Weights of a small transformer language model.
Size: 7 heads of 64, 38.4M parameters.
Architecture: RMSNorm before each block, no biases in attention or MLP, tied embeddings.
Training: a variant of SOAP for these matrices, 414M tokens.
Each number is 128 + 24 x the weight over the matrix's rms, rounded and kept within 0 to 255. Layers, rows and columns count from 0. Numbers have three digits each.

# down: layer 6 MLP down (transposed), 1792x448, rms 0.0657, rows 320-372, columns 168-223
# up: layer 6 MLP up, 1792x448, rms 0.0717, rows 321-372, columns 168-223
down320:130096133119101091150147139113119090127115147095126128124100127118167156139131145102105132147154173140108102137125112101157102103143138105122121139107144133102133109126
up321:106110111074099116156153104130098157103116117129096138110124097136140122108136102065127119121134108135161152120127142099116149139124139165122190094184120120170131135126
down321:102105135114079186108146165139063114138108145121065089136117104122113143116110082173081177121150143125103127155119135133159138166152126158124165143135128126115131125106
up322:144165122081101149136106139088131131133168117152121144134146102150126103145123128064092137138145126134132089138090158157135116089097174155101145141122091155143110158136
down322:138137131188129111099117112119150109151140127147131094109105123165123120127144157130154080108148180133123179158135178128091143094115092152132155139135148181149130099108
up323:096138090138140151103106061150108152123124130127122127124143143158138193136164148118133142138110159113174137101115114108141108106106094127112133112097130126120167120116
down323:133105143109105149124165145147106100124139114114153116126155147125106124136137105145121108067111113112120078138135147124108139105135157118132117100130135146161107110071
up324:133132125162094130115111102131172097134121120139127159116143143146083116125142123110112101097126120128112117113157179119127145118139128115107128100098142140135140144164
down324:135142119151125158152146089099138147113145147112120156123139103123133130093146147136129095115091125146131093195094127156127151192139137119123161128159093158129139151119
up325:150120131184185151200156124131108132159107158145168122075141105137157165127145171149118125135078131140156129135195107124136142131141110203138094132139135134128111108090
down325:169092119102105112104113109150174111119127075099110141119090140099132115155122096144112143149104138135138122115093151115065092103089136121133163103118119104140135100142
up326:162122133122144140169186145137149145127135144143118138122164129097084109170151114117162110141104114146142157092143125122134124163145134151104129094111118134120156096152
down326:126116150081081208103150148177128140182122096118135122127135112144117141113109148150124113147148110117154142110123126127160101117174149115093096146099136161103151170088
up327:140129159112117147152116153112096124140130109104156118150125154116121160143119106133123145111084138136156120161147068150113161169161128121121118154151110152127135149089
down327:177121152127142137125143108117136167158111119109141098161091155124067170065084104142161144114130115137134117111129122109155090110136112153118171120104139161147143115139
up328:166098121097138151113082108122106167144094128116138149153133119087121072120156068118114106128081108117113122089120126123161123105096134127115127117136103089136138113079
down328:154131144128116140117133170157110114091119100150133172130104147098155152110165142104112137128144181109126090134104156106153121114116131128133151131108101147134114148145
up329:117144173137087091123141139168138114092116136129133141147140118139134109110163139168117161129135076115138128116181076122140118110133131100151139116133148066112104137091
down329:146144099102138105087151133145147133142107109126102099182144153112130169191125117110139142125059115100183143120130115117081124135122088122134122118111162136156094115104
up330:102127156158162129130106125139158136134126121098129121120108177117098119110173085094116208164158116120150143104142157152192144145126108096126119105145150129148138130153
down330:130116146117155100113152123134154134086085166145126112123146156113108134127095153148136149155139120106126145091110131144125126135147144116139126148112135116133116108126
up331:064114205135125132110151079141163084154114158158118126128118138145096106143134157127127155131164137146144096124134137158119149172130130158137107128145161112179150101126
down331:118113130144149131111121135174149154112116130120094128153121113166133100138140188097188117177130141119127139127140135071146114133109120098106130180149140121081111122125
up332:173144103146145137147129140112164106132138122100114128156134146125158093136144159103085122149063129140121113139160141115107108108185136125176152111188111092069090125165
down332:114111147140147122138133199126131089067165097130118105119142125127124137109130129173138116169133114133147110187166137091135138143130126172117146133117129120111143109118
up333:155157137105149130178122171108126137159201150129115110162135124113132121086128152118117155205160118094103137080127110140074128119159157099127112085098138107150085159151
down333:126127116130130114103108152150192111132125133160169136127136126135121150174130121126133085143129092125087125138128107145099144132123122136123141128124094133137136128109
up334:152162152136089185105127156131120170111129104136149146132155133156120091121147163140147158119207159130159196105118125112131157070116117100148124098103134158171119112143
down334:110115146125154112115117110125075124169109086114084128124127126143092133153118060107139088161147126112146139124125113136153120099142105125069168123099124137136120163142
up335:140110138086118171111150145169119123168101127156157112085109145106125138122129169119144130101132160108103140136148139123138143120083152158157131123134121130118151112130
down335:134138129145125093116102149064174114132132139132106122160125124135119136106132106098150193138124134127165139162152083098140116129172059134101142086158118147090105170118
up336:148118155139163092112113126140140162109128156146134134181148100119102140147117152130120140161100149160124184146148138139110097132097134162139147093116081134137125104084
down336:105132148147157117125134137175103149099132130179124167130141090137141168114111119145101091100120139135139145135164166121095120126135128127159144136134100089142076173121
up337:119131160097145163142091109097157079113108117192089148117159103088148146076105132126073120098085154094122135148132108120106101131113146124136097136159110075126147085139
down337:138146155095120128107116135146155130158119135131139124091106097114111125141148135145117124112114143186158094143145104127108111129130108154121134113120093091135143128150
up338:102154082125080171135148134144130102146136142115108096094159141132127094188130126099125133137114138131133131151095161152088163173151156113158143121117106114114069140147
down338:101123153168150137150123176148175125164147103132068113206153108103153059164140169097109120119160149142125094106104089131142176142150152135120126138107147153160153141119
up339:167181133154127142116123138108118112087161116112178133121147166130118093135112135109157093162151078141100128133091158125120111132166162167115059136155157155171109076119
down339:123155117156131136130097109142106098149121153121113158128174148151118145138122132151090094092105114128099148171148108116100121141134149131097113099131151119165152092136
up340:138128174056141118129137122118152124111134119102126138106127131131098101112148132131137150175153143126103187111170185149108125144120136152172144159117133137102101118087
down340:131108121133096100170145109104095137102174115144126163128146077115123129137114120129142126158154169083119124107132122100128150116122142135148141160097082155106139103113
up341:141150148149127148107126104150114138167152126147114121110121133098102111084161131153122126107156119154134113155098115142121109128110105135164151094128112122135098145127
down341:109121124191117137140116160096101132115162156108121128112108153105092151123115140134115151139083148081112131094172111106125120137127155104138152174167142157123141101136
up342:151131150177158116100113119137087129141163130110148147169135110129127128171153156149121155149134127130102136134147123112138110084101146116110102171136117174117119126139
down342:160160135117123162124144147156115139171137092126168105099110123128099140121155134146109119100164141142158103132126115157108132105135106123118147088098140094091156167140
up343:132139131140135116157099148093132135115103118131125097112098085102080159115105149129136100142112159177159131138143139131154103134107153115142143142084120135159133112134
down343:145104167108160138121117136145148124135131149128135103101150103133120109125086153120132129087138141159143116130110126150154078123119121135128085085158161124139098141129
up344:110177120083134099118136132147121068142108106115118148101114129084139140091099150140104132108139120099109140155117135116167117152142153126137101108136101135122148154110
down344:137139146162090127141137152114098089143114138126116155141116123162129117130145099159172127100101126121147087094116156072121141114141077123118151107139110118107161121112
up345:151150135092101127141115129149131139139110132117178158165112090119090149093121113150128100121164131118120148124142132140147144104110189120145095164116127137120126164119
down345:119125115136094132125094108132165117149113136161122132155105136119146108113143127088109171128172169118156121140060123155135115114145123111133129146090136131138152103109
up346:087162080145127143099138153144114078114084104128130111066116148157119129127126109117126129156169154109134152141138131145112139131161112159128145119161122132116150113103
down346:116109134095105130151091141122132148134138137157101081152088135107110115115124133173130131131117158149163114125113141092145164183130146139082131131155090097108141170177
up347:149125104139166141105138111171155133156118151104155141110103155072142117102138124140125098101174141077121127125120111130121180137102121159150121122139161101111123103079
down347:129098120101117149124127141148143151113130111130089150149138113123160137139175160107106134138129139154153093097133123093142195153178160101138140122090146118125140172092
up348:141113139106172153098095123123096114149143113155158162144152112078166114108174137107132125136123158119094119138124115147126115131121102117125152135134095134125119144097
down348:119102145098177128117149129120106110100145124129105144128123127129129108128120100150107151168148146099101144123096129136114143151128100156140188124116096127123124110117
up349:149140129140160124120121115162143154166124184095144137114172135142143156123105168139097134111087113106159136121153165173135102113134171172127131151086101173087107144077
down349:107160136105152133107111090108099114121137146132106136154086096158095112164146087081147146116111160079157122155097129151098165124118140116135143123139082167178183109121
up350:138132096148149126089085127143126161118171112143146103126102114175158105119114118160118114116182132156133120131118138145137111159134142130129090120151153140140121164109
down350:117148096101140155131131162140148114135121105100162137167125125147114148185173142113124159169134144146117099179140126104127109153151112164163091103118120125188154119141
up351:141083147109141139165141138106062147094135143134136146106110134129137151133122112109150127108113122132119178145128127137111111126157141154112138107141146123127142164173
down351:111099152171141167122120104144118141132139125151133099164103103123139123137147164118130116149119133114147070094142125107134094165110120127113125113117127126155138139137
up352:125106123146097105175127133158119108147133126127135111096116135130124150117152136132120099118116140131121162134092114143176107105129088080134126137121069074102114175121
down352:119101163098117114118124130110150131071078133183140164096130119169130119165116100097123132129128120108108115109112085076146130129138108161131101140157109124084111114117
up353:126152076120155128113109131139133060142146113103104156175127112115091109071107139164121100124140114132127125098156115109103092104106110097132075106185143147156120129116
down353:113103167173087133127135127090141107141111175159161128158092127107142116083124097156102117101139177150104153103089140128150134095107136075136089149104091174132091151139
up354:207147164152123134098165161094156162161114111115132109124104104139149139108147127121119107094105125112121093151109130185141113132122106142116146164114110100122175150126
down354:159125077118088131105086111145131137120143083100135131137096118125152127157153142135133139148164117137127116134145118088106128127158123122129131129110108129117117090149
up355:105173112136107114177076136098159088118136114135130171141132119114157103110151125151122145129153113158144145137151131144107102123114154103130122125110114139116145165149
down355:109165094103125160156140102116147124116166123143115142117152104143135107114172118159105138118140127150126129151140136112074139082130093112138123116138116148095152087089
up356:106114122143125070113152158121163127111118143158182121102111148119137137145121121130134157096099128116120148107140123132138066126146146111113150097106131166098103152051
down356:169143097171158137128155120074148161126138106130112144139130106142131128139081166114112121150103122114102136137141176156139148103123132142148120127164095112098109103137
up357:107139148173042144109105140171127104142117109122122152160114100109143112113131168150106143152088098115102128127107098083097138120167148109116141132102130093091093132153
down357:121122133134157116093184152130159115140129136135121122141200113139111117143129130154142165098125148126115108103113091131122130140115132103120137083128101134137138141156
up358:134158120119139137108125136115155120145097137092140161144082103145131137103155151085179145112160109110104124133124163141136097179093117090135107136137072134134128165104
down358:134110118112127136138095083168110125141108110154106142156171146122100161104138136145079141112084153113131138096115129116127136131098107122116150111163164112158144131167
up359:111156170137097093119146137129183127132143078102169105103142123111159152133134100123114151170160119118170115136153148100125106106131129098151102100098134109072088147169
down359:118130109143095169081127118121115107119155126088175133149120188173123164143147110131123147127121166107092113088135135183107067120104106119110097133170149134151094158157
up360:099093101139108136126113117113124142135155137113106136128118125139124141111110094098110131104111183112174087149147170157161139120153105134119160075085133116124108098124
down360:153099182108090140119170091135155122117126122122135130144145110135154151169135130153147112097129107115122141094123109130130152122063127119091113127107134150118161090120
up361:086111117125142103133169145181133103109122168143152124103096131116122131171111152159109171111096141117134154144098120106123139091150144124166150154133155136169142135156
down361:131131130133130111107083132105152132106155111115133135149151108099111163119112107044145153130102114162103128110135152142154141108122145115141157118119128091134077119131
up362:153140081133126149132151084143117087146149125122151144122128100107116040167145155113146142147176139136146144125102132163155088118116081116142172112154179116159137125121
down362:148143127137130114117128153165116094156121171129141134123110122115103145103146138134131161135145146113162099159111117150134113105147131129123147106109078144138134101092
up363:124160108106126120143100139128116164126099149110191164109094140174104107139111140085125132115153086086176151129102148110110128149147104126135114178114117121099177130119
down363:137144104123155124136147150175112110115134118093133132184174155135155128117177141180094171095086145121171141142113137145142132133131135135174159112102122173140170132170
up364:191140159137140157108100115069067105129179165161161112167143130076109100087119096162137151127107146097117112134137185152111102137114157176109131147167164093124134125151
down364:140117177131078124136141134136159145134159097115167094107091136174223155117121125141077149140145146159092189094107160133108081112162099119097142144177113094090100107117
up365:157117096118117109119116134128135116140172114128121117167129160120144121124091137179114154141087145110136122125103147173123175116093163145106112135110135073120149170099
down365:160116124095150115108136140130130120128103122088168089081102148142104163115142102096137093127120138115111143121120154119113145152157158123093127127120142129099130093140
up366:154126161135108122112132135143096148141144117120125121150119149109118114091155133122134128111128116138128148122160172137158157109172059136094144127138116126089144116144
down366:124113157144096126139151132142114135107157117155139143114108127125143149150143136084148081149151123134122136132102116129125120163127140131149085136133152152132114121130
up367:116132104128143147151109140161172097087135118124112132143126149157148136156144097122104156141149143126114081105145159136120120170117122156168130133084107139156116115140
down367:115068175155171141113121148115110163117164145161110146166115113145110068127110146103127174149126052116125117078104137122143184127139111114190152066083174100121147138117
up368:151100108121143126100127124097124125114114139140130154100085141115101134135110072118108131156111124118159155137165118132115102113117121140128131102089153159112171110132
down368:111076150138134147097100142080174139123158146155144136135134097173156160128152115146112112119107141147092124086145114113150157092122070127108155146143115130114145149117
up369:136080152143148106089116112141077129146174121125156142119081149152163127142133135152129141130134177159141118149161165133138113122130114179150095115112178100131143104097
down369:119102123157140157112143148114124161159096143117138138120113115129122117126110117135128101122146088130154136129108115127130125135120147165116149176153081143089155134169
up370:135102110164141136103119110152124134106094100175111120131129089100149120154126119153154130147135087132110128118150103123171123140162149124147111151103132146100104142114
down370:097090101164136177078118146104107146118157142139132140122100124149110148117100060170116098114128113140076121148127102104132126146135133129126093110140165145062138123086
up371:136118102094130108123093139144133125113131162107138106132166139172095148143118087112081141129149192161150113122110114148146089132141131133095132138124119117121100134090
down371:141135143143167124143131128142137084141095103117132115207158124083144152159139146135089114097114130175122161147137150166143113136094068138092103102136088159176134120114
up372:165125129134118159141107100136123114112126128148100098178117116081111141146144127109110110110164099117095138141114127115122110089104136142143133109097131156113136188172
down372:102120112107165128101082147142152102149112147179178138123146142161109094148121081145120123133111153141106118134112146104130195159127143150153131123143119112116168093118